{"parallel_block": false, "init_std_up": 0.0299, "decay_shape": "linear"}
Each number is 128 + 32 x the weight over the matrix's rms, rounded and kept within 0 to 255. Layers, rows and columns count from 0.

# layer 2 MLP down (transposed), 4800x896, rms 0.0299, rows 2572-2590, columns 504-559
[[128 136 108 142 146 145 135 118 175 154  77 140 132 165  90 108 125  71 163 145 116  61 146 124 213 104 112 123 170 167 123 130  40 143 117 151 169 103 132 130  95 166 124 186 121 162  81 172 104  95  88  91 141 114 127 210]
 [ 39 145 151 129 177 126  99 108 142 101 182 150 150 140 149  97 110 140 176 123 101 115 194 113 121 157 165 111  39  79 120 155 191 128 161 133 195  98 139  94  56 114 166  91 172 148  84 171 131 127 116 118 126 113 120 117]
 [125 145 127 109 161 119 165 136 190 105 112 163 131 135  81 142 159 145 103 120 131  66 155 144 103 121 126 112 146 150 124 140  92 147 143 147 109 117 137 105 171 132  98 135 153 156 158  78  96  81  96 108 103 148 188 116]
 [107 121 199 109  98 117 124 100 159 106 215 140 127 129 130  96  81 158  77 189 132 136 102 142  67 162  94 135 155 140 135 111 135 100 166 165 132 149 128 151 211  94 136 125 176 130 161 139 118 100 105  80 115 124 162 103]
 [141 113 111 135 127 111 135 157  97 159 128 135 127 122 151  89  69 138 110 202 116 109 143 159 175 111 123  88 168 122 129 116 111 159 154 153  67 162 111 128 139 145  93 101 100 118 163 192 126  64 153  76 167 147 136 167]
 [166 131 151 171 172  85 142 145 108 130 172 111 109 169 144 154  63  77 140 199 147 171 138 132 146 139 130 120 143 124 122 174  95 152 139 172  75 176 100 118 160 116 122 100 165  99 185 191 114 144 161 104 145 134 135 123]
 [124 146 101  94 171 121 168  91 106 147 159  31 151 111 131 131 173 119 123 139  66 109  82 181 162 118 113 157 138 148  87 172  94 108 119 183 148  82 112  95 133 117 143 162 124 138 145  96  73 102 144 175 172 162 156  91]
 [119 172 155 119 180 152 154 144  82 122 159 140 131 115  97 159  74  81 125 150 100 132 119 111 114 142 168 130 120 136 176 109 141 133  90 102 129 172  88 168 117 160 114 211 107 126 104 149 109  99 151 126 119 125 121 102]
 [124 177  90 128 124 141 116  86 144 132 132 131 128 117 149  84 152 155  85  97 115 142 184 125 141 107 138 147 137 133 108 139 150 125 181 161 135 142 109 159 138 160 160 192 153 135 115  65 127 167  91 150  96 127 122 139]
 [143 142 124 130 115 132 128 130 124 145 155 150 184 178 134 166  58 134 130  90 141 160 123 137 155 135 113 162 118 129 133 133  97 150 121 106 115 143 106 198 182 152 160 106 130 132 176 108  96  71 119 187 102 124 139 158]
 [127 106 119 138 171 101 137 101  86 152 164 143 137 189 157 176 135 100 128 154 108 104 139 159 145 129 152 101 173 151 122 100 168 131  93 148 116 118 167 115 125  99  92 144  86 131  64 154 143 137  75 145 181 113 176 115]
 [144 174  93 160 117 182 143  63 106 117 136  77  88  90 133 141 141 142 105 125  86 166 138  76 117 112 128 127 142 100 197  84 146 128 135 116 101 116 142 150 133 112 146 123 164 116 135 152 110 117  58 142 174  98 178 108]
 [121  80 202 146  85 171 137 101 179 109 151 139 131 110 118 162 139 131 117  68 132  97 124 185  81 139  75 160  99 183  88 109 118  91  91 164  54 135 149 160 107 148 154 144 133 127  71 143 112 143 132  66 108 125 159 126]
 [175 137 147 140 113 149  91  86 129 168 155 156 140 130 116 128 126 126 146 158 104  70 123 130 131  99 149 101 164 136 158 176 102 114 173 193 162 117 101 133 175 160 111 127 131 126  78 159 114 119 145 143 121 176 121 197]
 [ 88 144 135 136 109 115  59 169 144  56  93  55 118  78 101 104 119 151  94 115 102 133  99 173 145 147 139 141 152 128 149 123  95 130 150 128 148 147 158 172 149 167 195 169 111  92 159 129 152  94  76  76 145 107 140 172]
 [119 133  85 146 187 139 126 131 162 126 154 140 108 107 100 147  96 105 155 196 195  90  97 104 185 145 126  84 137 132 124  82  57 112  76  57 141 124 118  95 177 129 181 138 104 124 160 149 138  66 156 159 160 128 142 145]
 [178 124 140 169 143 159 157 113  82 169  97 137 104  95 143  95 111 117 171 103 179 169 132 155 133 104 141 139 106 131 115  88 112 139  89 101 132 131 104 112 100 136 141 158 137 184 117  95 116  60 100 159 197 156  84  94]
 [115 138  74 156 169 137 144 147 160 117  96 179 160  58  91  71 120 161 173 169 117 119 109 123 132 165  88 151 174 125 105 110  97 128 129 162  53 166  64 114 140  82  67 111  93 122 148 158 131  95 121 148  83 145  91 128]
 [123 138  75 142 153  92 121 154 106 169  90 123 137  78 120 192 184 126 189 124 181 121  98 147 127 149 148  93  97 128 194  71 148 110 125 116  73  85 168 105 113 196 145 109  97 137 120 190  94 162  99 172 139 123 112 169]]
# layer 2 MLP gate, 4800x896, rms 0.0299, rows 2573-2591, columns 504-559
[[105 139 102 121 118 148 104  98 127  91 205 128 151 125 104 129 122 111 134 102 166 220  95 218 130 116  88 129  78  88 111 132 145 130 112 100 114 147 169 138 113 178 132 105 148 181 127 158 118 117 142 112 131 118 165 111]
 [142 171 136 176 159 131 157 153 160 115  68 117 176  78 111 148  89 130  84 157 164 130 107 141 124 113 101 106  81 198  77 129 109  90 157  93 130 153 114 105 137 103 100 113 146 148 109  92 137 164 126 141 118 173 104  98]
 [104 126  96 131  84 152 193 138 122 105 120  96 124 158  63 178 140 149 120 179 159 148 109 125 155 122 168 110 131 188 130 119 134 132 161 101 122 130 110  87 106  80 142 181 101 131 109 134 167 133 149 141  98 130 177 177]
 [ 86 144 100 146 159 112  84 148 116 138 127  50 128 125 139 141 127 128 102 202 142 122 104 191 129 138 124 104 109  90 205 124 150 182 123 150 173 105 144 162 121 116 143 132 137 105  65 109 188 160 177 101 202 107 193 146]
 [ 92 167  91 129 154  69 153  98 144 136 132 127  46 214 121  70 108  72 145 157 137 111 115 145 104 109 151 148 122 153 175 132  91 100 147 163 158  91 112 124 148  89 157 181  87 127  76  94 117 124 134 163 145 110 115 103]
 [ 31 149 145 135 127  78  38 165 106 123 130 152 143 119 146 165 110 153  61 155  85 135  99 118 136 103 109  69 175 147 127 120 115  63 130 128  90 132 134 122 197 108 183  99 116 116 147  92 128 124 161  90  61 163 122 141]
 [135 145 105 132 148 142 169 110 135 160 163 120 206 117 129  98  35 108 150 132 142 128 134 118  91  98 111 188 189 180 118  88 108 104 223 144 175 105 115 129 161 152 139 206 147 122 108  90  75  77 172 103 152 100 156 203]
 [117 135 116  92 115  52  84 140  99 126 122 114 144 108  71 106 107  70 152  98 140 148 126 127 144 139  91 163  71 132 102  94  86  61 147  49 119 169 102 105 124  82 169 145 145 155 129  92 143 135 124  77 133 145 131  74]
 [149 178 147 139 145 171 103 118 101 128 137 159 120 117 127 115  93 144  99 131 114 118 105 197 101 136 152 158 127  46 116 168 166  67  96  85 150 157 102 129  76 141 135 123 120 135 111 142 159 165 131 110  88  88 107 127]
 [193 199 129 116 132 107 112 111  86 126  82 106 159  67 178  99 117 144 145  91 178  90 166 140 134  82 112  91 107  93 185 100 140 137 190 138 172 169 164 103 146 128  83 113 121 104 174 150 179  95  90  83 149 204 137 132]
 [137  89 110 108 164 196 125 155 143 162 114  88 161 166 120 144  87 112 202 140 143 162 138 156 109 116  80 144  71 164  98 129 163 130 151 114 146 100 127 146 130 107 113 112  64 125 170 118 148  94 129 109 176 117 116 153]
 [112  75 134 159 201  68 106 116 150 128 121 149  89 113 120 132 109 160  72 126 103 123 173 128 100  69 173 207 142 136 125 109 138 158 154  97 132 125 165 177  88 109 138 129 114  78  95 119 139 125 148 121  93 138  69 136]
 [158 173  65 172 142 145 156 104  95 110 173  81 157 146 132 159 155 188 120  97  88 158 121 138 136 103  51 133 128 139 138 126 129 133  71 149 123 126 169 117 110 132 137 148 165  86 154 108 141 156 175 137 128 123 134  65]
 [200 117 140 155 140  89 155 129 135 185 115 192  79 123 138 173 196 191 100  99 131 134 140 145 133 130 151 145 121  35 116 107 172 135 125 169 154 106 146 163 139 120 113  98  91 137  74 119  89 105 174 132 112  79 179 100]
 [158 187  66 168 160 148 183 127 172  97 149 196  69 126 104  75 102 101 148 159 111 149 102  69 178 175 169 104 119 123 111  93  81 119 120 130 159 175  58 132 143 108 168 116 149 124 195 209  77  45 161 121 141 106 132 131]
 [ 70 136 127  77 148 103 106 123 123 119 118 136 139 132 143  84  97  93  79 151 111  18 122 119 106 104 157 162 119 108 155 135  79 165 162  90 146 135 116 102 153 110 108 124 116 113 166 139 111 160  93 108  84 149 126 156]
 [114 186 146 108 117 129 121 136 149 116 115 150 120 100 113  79  80 158 151 147 138 174 201 119  99 170 140 182 142 134  70 118 175 147 168 137 175 122  80 131  83  94 131  80 159 101  50 139 170 121 144 126 154 127 122 139]
 [ 47  98 162 155 166 117 135 101 139 132 108 148 135 167 154 136  44 169  93 134  97 150 102 108  92 167 107  83 106 106  85 134 191 175 115  92 158 114 162 168 152 145 117  42 106 116 151 157 143 109 177 101 163 181 155 114]
 [ 54 125 123  85 143 119 134 161 117 103 172 118 125 128 161 167 158 118 143 180 117 146 135 164  82  88 179 151 184 130 102 118 121 111 144  99  95 104  54 133 138 146 153 141  92 150 121 133 108 126 135 136 202 159 118 174]]
# layer 2 MLP up, 4800x896, rms 0.0299, rows 2573-2590, columns 504-559
[[133  81 114 117 135 141 129 157 127 157 138  86 156 114 124 159 136 170  82 132 186 147 101 160 141 152 156 128 101 111  98  92 173 159 116  91  86 140 142 127  83 169 133 163 124 125 165 160  77  70 145 132 170  93 135 106]
 [107 103  79 123  73 138 150 162 153 130 139  81 141 200 116 165 107 142 144  92 134 141 103 146 183 195  71 148 139  98  71  91 101  45 160 107 140 121 119 161 116 159 150 130  83 101 171 110 124 150 141 134 161 171 156 125]
 [115 137 107 114 154 138 195 114  80 103 132 139 144  59 101 123 135 102  90 140 148 167 165  76 140  70 166  92 100  78 167 178 122 120 120 215 137 120 154 112  84 114  99 172 111 152 122 171  80 127  93 125 146 144 130 191]
 [ 79 150  69 160  82 160 132 163  93 136 214 152 185 116 119  81 132 119  97 145 134 125 114 126  79 169 133 101 179 146 110 106 146 182 118 113 163 153 147  92 124 133  94  91 119 149 141  88 142 138 147 147 172 111  73 137]
 [142 134 114 125 154 168 129 168  79  98  43 138 115 127 149 113 127  99  76 114  83 130  83  73 141 106 144 139 132 122 115 109 133 164  41  79 152  76 184 139  91 160 161  28 163 107 108 125  71 103  47 164 107 180 154 136]
 [185 141 136 157  82 120 125 130 101 106 129 157 140 100 125  68  99 178 114 143 128  88  94 133 119 159  90 151  88 207 126 132  53 128 137  87 167  77 147 186  82 142 215 163 122 135 190 154 140  95 152 107  89 167 141 104]
 [ 59 114 153 140 124 153  82 134 100 106  85 182 126 158 108 190  92 162 126 123  98 138 208 155 117 126 131 101 121  94 137 126 142  67 131  97 131 194 105 137  59  57 156 123  78 192 140 132 189 121 185 131 154 158 146 148]
 [ 68 114 147 181  88 108 127 107 116 115  80 150  97 167 135 138 133 152 140  97  94 150  93  97 104  88 122 126 137 128 129 101  88 124 135 140  91  95  86 198 103  92 164 128  59 111 144 165 186  63 107 134 162 178 115  73]
 [138  92 128 122 153 115  45 145 104 134 103 133 152 163  46  99 161 173 123 154 141 130 174 182 136 145 146 128 105  96  97 127 165 178 138 129 119 107 139  86  57 114 126 113 145 117  78  92 153  46 158 165 121 129 155  99]
 [117  94 122 116 161 144 148 151 142 123 169 138  69 112 180 118 134  48  88 129  61 122 124  59 112 139 163 131 129 148 168 119 152 148 123 104 149 144 140 146 164 125 109 152 161 163 107 125 129 157  96 150 138 106  50 146]
 [128 120 144 115 103  96 173 129 110  99 121 115 118  57 183 151 121  61 105 147 134 135 163 173 135  88 125 128 123 143 157  40 117 130 149 110  95 117 140 131 120 137 127 103 196  82 118 177 103 128 114 133 161 165  87  90]
 [106  98 109  86 110 121 121 117  71 116 169 149 153 179 117 129 150 128 114 104 133 201  79 136 101  87 112  50 109  75 189 102 102 196  98 144 166 141  65 159 123 134 129 129  80  96 173 110 126  91 117 151 124 141 117  92]
 [133 115 121 151 129 113 147 157 152 130 108 124 169 117 159 179 139 130  86 117  99 128 103 132 140 144  84 141  93 135 129  63 157 134  95  90  98 121 133 116  71  98 123 120 117 128 165  98 117 109  88 133 145  98 138  68]
 [ 80 100  80  68 148 119 189  96 137 168 165 145 160 196 130 171 113  82 144 127 117 108 106  87 105  93 137 103 127 164 126 167 116  86 121 115 137 136 165  72 112  70 123 136 105 137 106 157 111 136 115 166 125 141 113 127]
 [140 154 153 141 103 125 169 149  93 108 105 120 148 128 152 179  95 115 123 137 121  74 119 160 172  25 122 145 174 109 108 181 130 130 178  91 111 145 195 153 119 128  88 122 140  84  88  81 133 107 130  65 134 107 118 187]
 [ 90 146 133 155 148  79 121 173 112 129 133 116 168 112 164  79 140 127 127  78 177 120 137 173 162 133  56 157 142  97 132  89 185 186 107 128 153  66  92 166 113 159 176 133 114 168 117  85  64 136 113 143 141 187 160 136]
 [160 206 143 155 112 122 126 102 147 145 108 128 121 136  79 105 106 158 133 119 105  81 124 134 196  74 100  88 100 119 116 107  23  84  86 155  85  98 131  93 119 105 126 148  83 117 136 137 145  90 144  64  91 127 160 108]
 [ 97  98 128 131 104 155 188 128 195 140 131 131 199  77 135 170 156 196 157 150 121 112 129 185 122 104  70 119 103 120 129 133 148  85 152 134  86  91 145 120 161 132 132 132  74 170 131 103 158 161 174 104 172 104 181  78]]